Part of a small language model's weights.
Size: width 224, 3 heads of 64, MLP 896 tanh GELU, vocabulary 8192, 8.98M parameters.
Architecture: learned positions, biases.
Each number is 128 + 32 x the weight over its row's rms, rounded and kept within 0 to 255. Layers, rows and columns count from 0. The size above them is the row's rms in percent of the matrix's.

# layer 7 attention query, 192x224, rms 0.185, rows 7-22, columns 0-223
size [ 99 102  97 104  93 107  99 100 106 100 101 112  95 109 100  98]
[[100 128 168 163 121 105  93 107 154 117 173 179 233 142 138 133 164 143 101 143 111 171 138 169 142 147 102 174  96 132 140  87 117 158 156  82  62 115 102 123 105 130 209 134 130 119 133 148  68 168 106 175  90 115 114 123 141 191 136 157 117 121 125 145 194 103  87  66 112 131 141  79 110 134 167 100 213 169  94 145 108 130 196 108  91 103 158 136  83 102 146  86 102 164 116  98  98 174 116  81  86  67 153 145  94 149  63 166 140 123 142  55 119 129 159 126 154 105 117 134 156 128 177 146 157  66 149 115 111 147 183 184 114 109 130 129 112 137 153 103 137 128 144 106 119 184 177  68  83 124 108  77  42 136 186 113 103 128 138 171 118 113 112 126 135 101 114 120 120  92 120 178 115 105 147 177  54 127 159 151 135 115 131 156 134 104 144 136 127 141 113 112 115 148 106  69 147  95 116 153 103 126 141 172 146 115 201  99 153 105 113 143 151 153  65  97 154  84 114 128 109 140 141 120]
 [140 126 122 163  88 143 163  99 139 172 107 139 120 178 117 134 133 139 138 102 162  83 133 143  97 106 172 193 151 148 166 153  87 134 146  94 181 163 148 174 132 159 119 176 135 139 153 124 126 148 145 132  87 155 178 132  99 136 111 126 102 102  78 174 172 154  82 198 134 109  87 101 132 136 115 121 150 114  72 144 103 178 125 133 173 118 171 100 169  54 126 110  71  98 140 142 122 139 137 168 131 148 111 181 131 153 191 174 124 136 117 165 107 100 136 119  55 163 175 165 164 108 160 184  93 132 165 105 142  82 133 113 109 172 135 102  70  64 139 130 114 155 158 145 165  69 133 107 117 128 131  89  96 150 132 163 124 127 107 144 104 132 126 106 103 127  49 120 124  83 168 175 165 182 119 138  73 177 130  80  92 139 117 122 154  66 125 115 133 110 156 127 142 151 153 134 156 151 176 119  50 211 198  85 148  87 101 178 131 143 174  94 201 111 135 113  98 141  86 136 114 166 117 180]
 [151 106 144 145 137 143  75 102 106 138 107 134 117 128  58 107 192 113 133 125 101 143 120 169 126 155 139 145  85 117 121 116 203  90 157 174 151 142 135 120  60 151 149 140  97 124  93 136 118 181 117 152 175 105  84 131 122 101 156  80 135 125 110 126 101 102 187 110  83 217 157 167 126 157 128 140 216 203 170  91 140 110 103 108 103 165 103 134  97 111 160 150 135 119 136 167  83  84 134 126 114 123 133 141 141 143 183 181 152  74 107 129 121 165 152  97  96 112 123 172 142 133 104 122 117 145 105 132 179 105 117  99 122  63 128 141 143 143  99 167  88 151  65 129 112 172 116 108 122 117 124 189 145 128 160 149 109 103 151  96  84  91 128  27 179 140 127  90 152 146 146 124 104 179  93  85 163 143 110 116 112  55  54 115 104 141 125 154 194 127  90 148 155 128 106 168 156 114 151 157 144  74  87 119  64 158 182 171 153  97 187  98  91  83 113 126 108 175 132  86 114 125 133  89]
 [114 119  60 161 192 135 149 134 157  71 148  94 167 152 110 103 154  91  81 139 103 130 110 135 163 163 117 100  77 111  91 119 158 124 165 135 117 106  99 143 162 160 141 109 106 191 108 111 176  67 101 157 156 121  96 120 136 222 118 161 106 114 120 127 108  77 137 156  92  60 162 167 105 133  96  70 166 122 130 109 135 142 105 116 108 232 149 134 107 107 104 169  98 171 130 113  87 126 175  52 193  81 124 135  98 106 135 192 128 124 108  71 139 121  86 133 106 130 101  92 126 176 113  91  96 104  90 139 140 114 115 145 111  86 189 112 141 159 121 124 110  83 124 101  38 143 145 129 147 148  89 134 141 129 149 181  88 110 119 177 131 124 139 140 111 141 135 138 165 119  81 139 152  93 101 177  86 173 147 155 128  81 183 197  61 116  79 149 161 126 151 166 108 139 189 143 110 133 174 121 112 106 154 129 138 119 168 106 175 115 143 156 136  86 146 139 126 162 166 130 140  86  66 144]
 [ 79  53 185 133 119 168 159 142 163  73 133 125 142 129  91 131 100 178 113 103 167 171 169 132  99 137 100 158 111 111  93 194 155 147 143 124 110 175 121 139  82 161 111 161  84 101 146  52  70 156 113 162 173 173 150 130 119 113 111 232 163 125 126 151 140 145 167  95 139 103 189 149 155 156 156  62 134 125 120 111 126 112  77 126 164 185  89 153 111 150 135 124 130 158  83 115  93  79 167 150 118 111 165 150 143  76 106 107 113 160  96 110 166 159 143 134 116 119 152  88 157 164 124 122 189 126 176 132 176 200 115 185  96 129 114 103 117  92 110 122  77  71  94 163 170 109 141 174 138  86 178 135 132 120 103 162 154 142 117 143 135  85 151 125 129 123 103  98 152 107  85  80 101 182  86 109 113 172 129 140 141  73 169 131 131 121 141 127 155 152 127  46  79 120 164 163 110 116 114  89 150 123  86 123 165 126  98 124 117 177 103 145  86 117  97 108  98 116 126  76 170 118 186 176]
 [105  83 108 124 137 132 119 111 143 166 109 124 149 147  93 127 123 194 171 133 213 142 148 173 125 145 105 189 135 104 124 152 101 165 122  99 105 139 145 117 114 115 116 170 112 159  80 129 123 129  86 139 161 151 160 112 146 115 153 104 119  65  51 132 126 109 117  91 166  86 136 147 110 126 153 158 178 122 132 133 159 125 141  84 131 130  67 190 189 168 122  63  97 123 115 173  97 160 120 180 167 154 153 168 176 136 141 126 215 116 167 130 121 114 190 168 142 163  66 143 154 145 166 116 103 110 171 102 160 120 116 131 141 111 183 147  95 102 170  61  66 112 164 144 107 102 162 108 140 150  86 123  83 113  98  79 100 105 122 150 104 107 115 106 181 105  77 153 117 182 120 217 127 143 115 221 131 162 173  73 116 160 119 131 135 101  77 151 125 116 104 145 158 108 123 122  82 186 105 120 126 185 127 146 146 158 101 110 115  82 145  71 153 138 181 124  64 128  87 131 112 154  99 144]
 [167 176 125  95 101 104 152 154 132 168 115 142 154 154 137 126 116 124 127 140 163 123 188 146 166  57 151 108 138 129 134 177 148 135 128  89 120 139  82 141  92 115 142 156 146 114  93 113  82  99 116  31 141 151 126 117 118  95 130 149 122  61 169  93 121  98  63 123 164 115  52 161  95  56 101 150 143 145  92 108 111 173 144  75 147  82 162 156 133 156 122 153 100 133 159 133 136 168 102  89 138 133 105 137 149 148 108 134  53 146 159  81 124  77 151 153  87 119 143 191 156 102 113 143 167  92 153  70  62 127 140 127 108 131 105 184 142 129 109 163 117 151 159 113 177 134 112 164 128  88 139 167 174 158 118 118 151 163  76 155 136  55 120 125 137 115 120  82 164 121 152 176 174 154 172 230  94 134 114  90 147 113 128 204  90 107 112 101 101 159 143 182 118  90 117 119 156 123 135 102 186 169 132 133 164  78 140 113  78 190 130 132 156 100  74 101  85 129 150 133  92  94 118 161]
 [117 146 121 145 131 150 130 115 151 139 111 143 198 188 124 163 115 185 112 116 141 173 128  86 155 105 129 146  92 125 102 130 137 151 142 102  81 146  99  80 157  98 107  66 154 129 172  85 106 158 125 127  95 158  88  90 173  71 155 110 133 129 132 209 127 153 148 175 111 125 126 110 125 110  91 125  92 195 105 120  92 147 145 118 150 108 131  45 129 116 122  87 139  46 167 125 143 112 156  93 146 134 119 111 157 150 114 205 117 136 127  88 223 137 109 105 134 158 180  92 172 128 158  98 101 136  68 164  97  93 124 134 102 171 113 133 120  92 117 102 109 109 125 143 145 175  77 222 158 153 134 141 176 126 132 101 141 111 126 218  82 135 101  94 160 142  95 124 142 130 101 113 140  93 141  96 112 134  99  73 101 169 156 172  65 140 124 109  90 136  93 115 147  91 107 137 127  57  72 137 104 173 160 121 113 169  44  85 105 122 119 155  77 117 140 148 101  91 161  72 138 169 150 130]
 [ 60 145 153 125 103 158 116 153  99 170  86 219 136 142 130  89  81 142 122  81 118 102 130 122  93 166 162 133 158 137 154 181  77 168 155 134 145 173 130 126  91  71 157 123 163 128 124 134 162 154 171 137 176 100 129 131 134  75 211 147 115 123 170 147 124 146 106 189 166  81  85  55 148 124  63 121 116 158 124 163 122 144 159 144  78 111 165 127 163 125 112 144 157 105 103 131 135 201  88 135 130 177 140 143 157  83 180 115 117 109 111 134 156 101  91  66 103 121  84 145 109 144 139 156 134  98 153 115 136 127 152 165 175 136 115  89 116  53  99 126 143 154 167 129 168  97 153 135  95 129 157 115 138  89 197 153 156  89  81 145 147  93 202 130  45 119 159 105 128 144 118 159 151  96 116 172 114 155 223  86  97 113  89 164 134 120 144 137 109 112  97 137 120 107 193 101 131  82 202 124 131 145 162 115 123 101 120 164 181 135 145 119 142 161  94 122 112 124  87 164  77 123 143 109]
 [150 150  81  45 128 102 154 171 113 136 149  83 112  57  80 148 146 168 156 147 181  73 125 129 113  97  64 117 109 148 183  89 123  44 158 109 133 124 106  89  86 136 153 119 139 112 143  63 130 115 119 124 156 163  82 144 133 100 133 140 146 157 169 146 133 142  61 117 135  71 111 189 114 106 142 143  86 175 139 118  70 126 103 154 205 150 118 156  46 148 196 119  63 134 140  76 149  97 164 159 156  79 119  58 111  75  91 159 167  70 170 131 100 168 131  71 123 109 161 147 105  99 141 141  70 132 126 114 130 111  82 114  99 110 118  94 124 164 114 122 137 154 114 107 140 109 159 158 143 124 175 137 138 162 114 139 171 145 121 133 149 154  99 153 164 170 131  95 125 139 106 123 132 126  73 125 165 119 136  58 191 145 137 165 171 155 151 130  92 141 208 113 134 133 128 148 100 198 102 110  89  96  95 136 105 110  88 110 134 101  86 127 137 122 124 130  92 160 100 148 111 117 155 184]
 [121 100  74  76 107 172 188 141 100  73 131  91  63 109 126 141 160  62 139 137 129 152 121 111 124 142 151 123 109 172  96  58 107 113  92 138 150 158 152 116 158 119 120 102 108 117 107  97 141 119 171 130  97 147 178 104 112 105 119 158  81 110 182  71 115 182 116 172  96 154 178 147 145  79 135 114  89 139 176 155 184  91 176  91  68 116 198 177 145 128 124  76 113 124 116 133  90 122 101 104 141 167  96 152 114 137 106 151 158 129 101 121 138 120 167  72  70 194 158 159 125 108 139  92  43 128 118 146 114 127 150  82 115  82 129  94 143 147 157 137 204  85  98 108 138 162 142 123 140 158 150 119 167  53 119 146 173 164 170 161 132 116 154 171  92  69 150  82  92 107  91  71 113 158 132 157 169  92 110 130 176 193 113 132 134 147 128 137 131  85 177 116  96 141 141 134 143 106 162 125 113 168 108 141 153  98 108  62 114 139 131 133 103  41 121 131 177 137 138 119 137  95  77 137]
 [141 126 134 122 138  78 137 188 106 136 126  99 125 114 133 158 143 162 111 114  87 138  98  42 120 194 113  76 118 164 168 153 131  63  52 166 119 125 100  79 165 157 161 106 117 120 150  84  89 157 154 134 146 126  74 117 118 154 153 102 160 130 112 175 149 135 167 140 113 116 155 127 191 155 164  88 132 165 175 123 160  71 101 172 116 111 118 203 100 137 116 187 139  89 152 132 116 133  91  78 161 172 142 110 153 145 121 108  33  57 132 148  79 148 128 115 147 131 109 113  93 166  66  93 114 147 147  97  66 131  79 172 127 158  96  91 113 186 104 131 146  89 109 151 124 129 168 138  80  97 138  79  74 116 141 134 134  69 124 119  77 119 112 109 116 173 145  69  87 143 107 131 139  95 134  38 180 154 149 129  90 127 184 114 116 181  85 165 160  89  83 127 108 111 180 154 114 122  97  61 124 102 121 145 142 169 166 144 131 101 156 104 120 144 103 137 113 118 139 161 145 137 116  98]
 [154 148 158 149 121 150 154 125 161 103  55 136  67 156 138 205 112  52 125 144  87 165 125 154 151 127 145 147 129 109 166  95 149 105 119 196 115 111 127  87  86 145 149 196 116  93 122 182 191 139  76 141  64 128 140 177 147 102 146  74 147 137 105 124  96 158 178  77 133 170 202 121 156  89 167 144  47 144 140 129 118 111 128 165 114 148 165  98 142 133 112 190 146  75 114 155 128 126 122 149 103 143 124  93  70 191  87 114 119  84 131 175 101 108 122 113 164 100 120 125 125 101 108  87 145 159  99 154  72 174 122 126 122 187 118  83 132 184 118 118 172 139  93 128 110 110 137 157 106 120 112 127 154 109 126 146 122 160 130  98 117 158 143 116 104  98 135 184 141 135  56 102 175  83 108 109 139 146 121 159 110 106 131 171 137  59 118 194 137 100 122 182 128 153 112  80  79 147 169 139 114 150 166  74  73  94 130 158 131  90 113  77  86 134 138 119 138 168 120 166 160 208 142 127]
 [ 97  92 144  76 116 128 175 123 200  82 107 166  60  86 105  94  98 145 102 164 105  94  86 152 159 116 158 104  92 147  90 117 161 113  51 133 105  92 138 140 138 134 143 117 144 124 116 150  80 118 131 161 130 121 178  61 159 149 149 134 136 130 143 166 126 112 163 113 135 148 167 123 117 127 183 120 125 145 160  94 139 115 122 136  42 179 112 187 172 177 128 183 159 161 147 103 180 144 103 164 150 135 139 142 137 132 175 125 133  96 120 103  88 153 117 115 158  71 134 104 162 229  98 146 109 149 147 131 107  86 162 136 102 176 113 124 127 192 124 121 125 107  96 210 155 163  85 138 110 171 141 125 146 106 139 163  42 138 118 117 120 106 174 162 103 153 136 174  73 118  58 134 104 100 106 147 121  93 109 174 126 102 123 118 147 171 136 152 138 154 118 153 175 137 109 134  45  83 149 130 136  68 163  84 103 170 141 140 121 132 171 160  68 125 142 145 173 169 195 100 118 128 150 176]
 [ 50 121 127 197 128 104 117 147 155 146 135  97 111 204  70  92 136 139 137 102 148 134 179 113 164  87 166 136 131 131 151 158 144 169 127 100 115 111 132 151 114 178 107 175  98 200 153 176 123 153 109 114 121 135 137  99 117  97 141 142 120 103 137 144 130 199 122 147  95 133 137 171 123 163 107 175 122  99 106 153 127 110 143 148 127 128 132  92 135 108 156 107  77  99  78 126  74 133 152 149 130  23 128 151 109 121  74  84 163 111 125 109 130 115 218 191 106 152 103 165 146  74 123 102 102  84 184 148 131  82 206 150 187 119  82 106 112 138 172  67  59  99 114 112 129 142 144 108 180 131 162 137 122 134 157 121 145  91 146  87 106 165 136 137 120 143 171 136 132 103 157  98 129 180 130 184  76 130 143 186 129 138 106  86 149 129  85  84 152 168 104 140 143 130  90 141  89  65  97 148 153 117 118 121 151 128 112  70 109 104 119 146 156 159 159 176 147 131  90 233 107 143 146  99]
 [184 141 117 159  88 144 143 145  57 163 152 154  84 126  28 139 104 140 138 139 145 124 136 170  92 150 150 118  97 139 107  73 111 157 171 167 152 178  98 201  99 116 126 107 164  92 160 133  71 136 149 151 129 164  47 140 103 116 127 222 152 122 136 130 117 119  81 163 128 102 142 107  81 120 147  91  68 149 137 143 101 137 172 158 121 119 139 143 106 119 123  78 136  76 102 112 187 129 128  60 131 136 134 147 132 168 128 201 109 137 114 131 152 136 130 115  97 127 133 143 178  95 131 136 142 149  75 110 143  77 142 105 157 135 136 158 135 113 148 214 177 119 154 114 198 157  70  97  82  66 153 116 131 162 161 145 146 106 174 168 179 136 133 106 166 129 115 145 125  97 102 175 147 128 165 108  84 149 103 126 165 172 155 160  50 108 133 186 200 154 178 107 116 103 151 153 129  98  77 135  97 107 141 104 159 103 108 147 111 146 125 121 190 159 149 149 109 176  91 133 176 122 105 123]]
# layer 7 attention key, 192x224, rms 0.181, rows 7-21, columns 0-223
size [ 97 101  97  98  95  93 101  92  96  98  93  97  97 102  97]
[[104 106 102 116 162 143 144 136 151 144 211 111 150 109 119 124 129 143  92  57 103 168 145 120 144 126  91 113 124  98  90 144 100 147 129 139 110 112  77 130 117 121 120 140 187 145 163 139 113 121  70  92  90 145 141 129 134 167 150 131 124 155 150  50 181 117  79 112 136 107 101  83 112 107 114 114 148  91 144 105 120 138 161 152 118 147 164 142 102 102  90 129 168 176 129 164 151 185 144  86 128 178 104 114 117 119  76 125 134 143  81  78 153  94 127  87 131 159  98 105 137 155 167 181 186  91  88 128 101 125 128 164  93 132 213 134 139 140 213 130 105 129 144  97 145 142 106  29 112 171 107  78  76  62 135  98  87 188  92  84  73 127 114 138 136 119 119 147 157  71 113  97 143  89 140 155 123 137 100 147 142 100 115 142 143  82 143  51 168 160  90 143 166 150 131  96  87 137  99  87 199 154 133 151  94 136 159 135 149 139 106 132 166 141 127 169 210 106 130 159  60  99 203 129]
 [131 132 160 141 142 141  99 134 166 135 134 143 104  81  74 142 107 140 102 157  82 105 144 114  58 181 169 111 157 129 160 194  41 107 113 155 154 130 135 191 167 164  70 119 144 138 118 104  77 202 178 128  92 130 152 171 147 122 137 114 147 137 115 106 139 136 161 112 138 179 144  90 142 182 103 136 113 161 114 160  66 172  44 105 154 157  94 154 130 174  92  69 155 156 122 103 125 102 133  79  90 139 128 151 165 143 160 136 163 129 160 156  86 109 123 114 117 163 108 187  59  93 199 175  88 142 131 163 141  77  79 137 192 125 131 119 147  89  84 109 132 104 116  69 132 115 134 117 128  94 133 156 118 138  95 136 140  80 135  73 131 148 117 126  84 142 123  94 129 155 182 141 150 159 156 208 106 124 148 150 179 157 192 118  89  84 164 141 135 130 147 164  83 126 205 121 138 107 108  74 131 167 182 124 129 109  89 147 158 144 138 133 123 158 150 131 155 171  99 173 113  87 115 105]
 [110  80  98 140 114  91 153 117  85 178 136 108 165  96 107 107 105 172 130 152 116  64 133 130 124  77  82  85 118 137 146 129 192 136 125 145 132 156 105 103 180 131 131  86 113 134  92  93 153 140 139 104 174 140 141 111 103 129 120 202  86 126 125 161 160 160  72 140  95 122 164 184  97 170 149 160 141 155 167  84 166 130 116 193 169 177 112  90 109 138 139 163 126  95 122 129 103 144 154 137 116  94 125  94 120 203 218  97 135 151 118 116  91 132 165  83 190 115 106 179 147 155 124  62 132 117 160 133 228 138 124 112 125 114 118 111 130 178 142 154  87 125 124 103 152 173  63  63 119  83 114 142 149 165 116 172 161 154 132 110 109  97 176 102 134 181 146 113 163  99 118 113 115 178  93 145 131 128 119  63 191  87 155 109 146 106 117 133 133 126 114 111 150 184 101  86 126 115 111  75 145  85 150 114 104 174  58 146  98 135 142 139 145  56 160 161 130 118 166 120 177 134 179 181]
 [129  80 131  87 109  96 157 156 163  96 121 146 143 183 134 114 100 156 176 129  84 132  93 141 175 130  91 149  76 143  88 152 134 150 155 128 135 126 109 158 160 121 169 133 103 180 135 113 122  51 144  95 174 176  83 119 184 183  75 149 129 148 118  75 100 112 185 111 119 137 171 142 111  68 134 106 198 195 152  96 140 155 112 149 143 181 124  98 101 186 153 164 136 132  67 165  86 113 115 102  62  89 189 141  64 143 137 100 105 136 149 116 125 145  81 158  98  94 126 106 185  85 147 141 124 129 139 143 130 175 148 128 138 105 156 166 142 142 123  65  72  85 151  84  97 126 144 114 134  93 146 163 122 153 117 155  97 131 161 153  89 175 112 170 142  90 121 167 172 108  75 180 163 115 138 237 160 157 126 118 192 136 132 106 114 120 129 126 163 168 112 133  70 115  98 150 115  81 120 143 118 188 158  74  89  76 154 162 168 137 117 155 137 128 116  92 110 122 165 150 124 112 156 144]
 [148  76 108 132  69 113 116 144 159  64 124 181 125 110 106  96 172 179  68 114 148 113 129 115  88 108 113 114 156  90  74 143 199 104 139  97 154 128 134 109 130 110 110  90 157 139 116 161 150 130 113 125 143 183 135  95  92 143 116  79  84 160 108 137  87  80 109 119 164 177 131 125 158  91 104  88 118  72  86 132 156  96 129 141 111 116 129 105 177  89 109 126 170  72 114 170 126 118 112 163 155 160 106 154 119 187 164  80 111 167 131 127 202 143 126 138  93 143 157  96 201 138 199  65 133 174 125 114 152 102 156 123  99 121 164 166 139 104 102  88 203 108  58  54 105 145 136 103 152 151 128 122 128 177 133  87  85 123 147 128 180  66 175 135  87 167 136 149 130 133 119 106 100 149 126 134 165 175  79  96 139 169 165 147 100 157 149 152 134 171  96 143 114 189 151 220  86  74 112 102 116  78 139 100 152 179 107 110 120 156  75 141 125 139 123 117 128  81 143 159 143 135 125 149]
 [105 148 122 129 161  82  62 121 116 102 135 104 157 110 145 119 141 159  89  91 173 134 100  93 102 157 133 140 174  98 166 174 115 112 122 137 114 139 151  97 161 175 159 151  93 144 172 141 146 150  73 110 107  98 143 158 136  63 167 139 158 158  79 112 125 141 128  90 118 169 171 163 123  98  65 168 137 144 141 179 203 108  83  94 121  94  89 143 122 110 130 122  94  75  88  92 116 154 136 205 157 133 157 121 131 140  84 102 147 112 171 108 127 150 157 190 189 196  84 144 134 112 161  76 116 112  77 132  97 133 100 186 187 127 110 130  82 167 129 143  53 115 113 123 165 110 108  92 106 180  91 176  68 102 148  75  97 114 135  64  41 115 102 101  86 109 126 152 143 140 176 106  95 102 104 145  99  58 145 152 164 117 167 133 115 154 128 113 119 103 122 146 142 133 100 120 104 106  81 126 207 157 122  96 121 141 147 148 149 107  90  77 120 101  86 172 128 113 127 132 132 142  80 187]
 [134 143 168  84 121 152  84 125 140  94 147 133 126 119 168  72 153 128 139 140 153 116 138 117 159 134 162 126 128  71 123 123 116  63 117 147 188  98 162 133 156 124 155 101 128 110 104 142 119 104 208 145 117 107  71  76 104 142 116 132 142  97 151 149 137 157  55 143 136  91 102 141 124 116  68  95 106 189 143 141  87 131  86 123 132  98 228 170 144 132  90 109 145 108 130 113 131 102  92 133 122 150 153 119 137 152 153 167  63  92 108  88 119 142 107 128 128 131 130 107 139 120  89 193 175 167 142  70 158 132 104 133 137 106 118 190 135 136 141 187  87  93 148 121 142 173 137 126  76 150  99 135 106 171 179 174 115 198 109 146 138 150 132 135  80  68 139 113 147 109  80 104 107  58 183 189  79 108 124 110 136  91 182 168 152 101 107 122 132 180 146 176 115  92 135 179 143 110  64 122  83 180 102 146 183 126 197 157  99 162  96 123  75 142 123 116 150 196 138 134  66  75 101 120]
 [ 64 154 173 109  95 156 116 120 123 162 111 136  85 160 104 121 111 151 129 166 111 168  93  81 179 154 110 130 105 155 179  79  75 120 176 156 125 167 159 160 120  90  95 125 143 111 114 192 128 187 111  95 156 158 110 106 130 165 162 123 125 157 138 123 117 121 177 134 138  98 170 139 157 100 132  57 132 182 124 187 121  81 118 125 156  77 172 164 138 136 158 136 139 109 140 124 165  72 159  75 107 133  88  86 111 145 171 114 120 132  90 130 134 101 104  41 124 100 131 118 104 146 140 139  94  98  71 101 116 207 183 211 139 115 228 121  85  79 111 141 109 212 104 166 102 147 152 181 121 120  97 106 109 161 124 108 179 160 125 117  94  95 160 137 130 140 153 128 148 142  95 131 102 105  99  82 174 136 102  81 136 135 152 167  91  93 154  98 103  86  84 132 154 118 124 131 144  74 115 107 103 130 104 145 125 144 106 152 193  73 160 121 107 139 134 115 119  90 130  74 211 157 107 136]
 [123 141  92 141 186  89 155 170 148 129 149  81 143 152 137 188 113 117 115 160 126 127 131 131 179 175 163 182 140 123 127 156  86 163 103 149 122 136 173 101 154 161  99 122 148 122  81 148 124 150  81 139 147 162  69 142 170 111 119 152 133 133 129 161 114 102 148 125  81 120  84 118  72 131 132 174 172 106 135 156  73 166  81 128 144 100 127 149 173 164  86  96 154 177 120 112 174 152  61 149 136 180  56 169 167 117 150 105 115 110 153 151 167 121 115  58 159 148 126 184 100 141 113 199 113 124 123 175 122 116 113 113 164 131 138 122 138 172 117 164  52 107 113 132 120  66 110 140 121 149 142 103 209 103 150 206 149 105  91  80  88  98  95 133  81 109 126 157 106 181 119  80 168 142 169 131 180 120 153 116 126 104 145 164 148 136 145 103 135  51 109 131 131 125 113 102 145 141 133 148  70  88 144  73 121 118 122 152 124 184 100  61 176 145 117  83 144 181  98  64  79 119  67 134]
 [155  94 152 121 152 149 119 116 194 138 172  81 102  67 150 116 132 148 107 109 193  89  89 169  89 163  73 157  89  91 169 151 164  64 158 162  97  62 140  99 146  51 156 171 143 118 152 114 121 116 221 181 165 116  98 163 147 126 105  98  91  88 125 121 180  81 124 139  92 147  80 153 160 123 126  83 126 144 109 168 146 140  97 169 162 194 111 102 143 160 119 122  62 100 143 165 154 101 134 140 123 173 191 147 143 113 148 139 170 122 132 118 143 124 123 145 126 162  86  96 144 131 112 139  97 167 140 134 109  98 138  60 148 171  88 110 160 138 139 181 178 177  68 109 132 196  87 115 135  56 163 107 133 174 156  80 160 154 143 110 136 126 150 106 116 107  74 103  98 109 136 158 128 128 119 133  97 181 133  93 152 142  91  98 142 177 143 133 117 120 137  97 174 108 163 103 161 120 112 177  64 130 181 122 139 134 114 122  75  98 140  86 164 133 131 184 119 112 178 146 169 137 153 121]
 [115  89 100  93 118 113 142  98 100 174 124  99  64 141  67 103 134  92 158 129 133 122 106 146 172 154 139 113 124 223 107 153 118  92 152  81  90 130 197 118 160  87  99  49 175 112 117  92  87 158 168 143 133 165 137 151 123 142  92 126 153 130 143 126 117 161  97 109 130 176 119 109 152 119 147 106 102 125 143  90 107 118 211  57  87 211 158 168 172 160 118  95  93  96 114 107 115  87 139  98 150 160 137 156 144 127  88 137 154 125 117 121 102 212 164  97 122 144 157  93 138  94 139 132 174 179  54 133 129 179 124 124 196 126 121 117 107 110 185 149 149 136 130 101 182 121 109 147 196 148 143 106 120 117 103 130 187 202 176 140 133 134 171 176  97 116  73 161  95 106  96 145 175 160 156 118 116 106 165 159  84 125 129 131 134 176 145  89 161 140 110 114 122 100  85 126  84 109 125 215 133 130 112 142 112 124 117 102 128 104 142 163  99  69  95  87 140 141 141  97 143  69 109 142]
 [112 130 108  92 131 106 167 193 110 136  84 125 127 135 148 177 124 120 171 153 110  40 137 116 129 120  88 136 180 128 152 148 137 110 132 156 141 156 179  85 108 106  94 120 169 122 148 125 177  77 111  81 108 109 161 130 137 157 110 124  52 163 140 112 162 159 141 192  84 110 140 133 162 163 139 157 131 155 150 129 170  76  91 141  79 118 145 165 101 196 163 168 108  74 158 141 125 159 162 162 147 149  86 161 108 123 119 110  78  79  89 160 123 162 169 143 118 112 126  75 130 130 174  98 142 154 155 107 101 117 133 115 131 168 132 113 120 142  69  98 121 136 167 213  84 141 138 132 157 133 178 123 122 134 158 110 126 159 117 114 130 117 135 113 206 194 159  93 192 185 104 146 149 128  90  56 121 148 143 135 149 119  91 130 202  71  90 175 123  80 133 125 166 179 142 114 126  88 106 111 196 111 143 150 196 128  99 130  99 119 204 106 187 107 162 137 126 143  92 143  93  88  96 171]
 [ 65  97 154 126 106 117 178  84  92 147  83  95  88 108 125 148  91 115  79 106 109 129 136 131 166 137  86 122 107 121 169 168 143 161  83 156  98 166 225 142 101  97 162  98  89 122 108 110 179  87 107 102 118 129 132 186 137 100 116 109 101 155 145 160 111 154 176 146 183 139 197 171 115 102 154 140  81 119  97  82 163 111  93  67 119 155  94  97 138 115 179 101  91 125 109  99 115 116  80 154 127 136 138 136  79 131  67 117 110 155 122 185 144 108  85  78  97 133 183  81  99  82 152  74 210 121 208 131 129 121 141  96  98 149 102 136 181 116 152  67 161 112 116 143 102 107 131 152  93 132 158 181 128  92 126  74 129  83 105 110 141  94 111 126 130 107 147 153  92  53  67 127 150 114 117 154 134  75 106 126 101 135 164 147 171 112 131 151 105  94 163 170 126 143 124  78 125 162  88 106 108 117 119  31 103 145  75  85  94 127 134  93 139 115 170 136 135 147 117 130 123 131 171 137]
 [109 113 145 104 144  76 167 122 182  88 127 145  94 106 142  58 118 106 118 138 100 139  94 123 187 116 134 132 128  99  58 162 139 130 160  70 123 129 179 142  84 144 147 178 178 158 115 112 124 108 125 110 118 115 159 122 160 120  95 155 106 102 138 155  13 113 100 136 128 151 170 124 147  99 128 146 115 131  94 135 124  86 137 163 115 139 106 171 121 187 143 215 162 186 172 119 122  92 120  73 142 138 124  89 100  82 147 102 132 134 159  92 130 104 150  60 154  85 139 157 107 151 138 134 163 116 168 107 131 156 160 166 109 134 143 153 104 134 133 129 164 129  69 178 117 130 118 143 147 116 163 124 171 141 137 155 104 104 107  88 185  62 136 119 145 131 103 127 143 122 112 111 165  92 109 172  85 133  89 146 117 111  69 120 164 149 138 207 149 100  66 120 183 155 145 116  77 136 170 139 152 119 146 109  74 205 163 104 130  96 172 171  63  93 132 110 189  70 113  70 133 152 196 182]
 [122 116  85 144 130 114 137 199 118 119 136  81 192 120 135 161 164  80 135  64 177  78 174  85 106 144 116 120  66 111 116 108 135 201 144 108 170 112 143 204 133  90 106 180 117 114  62 113 129 165  93 164 183 152 127  81  68 129 160  96 198 145  91 121 181 118  97 168 130 130 192 141 114  83 113 141 113 121 131 160 131  96 119 145 116 157 104 101  93 120 106 123 149 135 109  97 101 112 137 157  96  78  82 131 160 144 132 177 107 203 110 101 114 135  97 174  92 169  71 123 173 137 138 129 167  99 135 122 177  84 193 164 107 157 118 127 109 170 126 125  89 100  82  98 103 138 108 148 184 157  92 109  95  66 124 103 149  99 132  99 101 168 103 148  75 109 145 106  46 120 160 118  89 116 151 182 122 149 157 155  98 132  97 108 185 127  81 131 176 122 140 128 146 172 107 108 157 122 103 140 154 141 117 126 166 158 183 126 125 132 102 155 108  89  92 131 134 115 103 132 157  47  80 144]]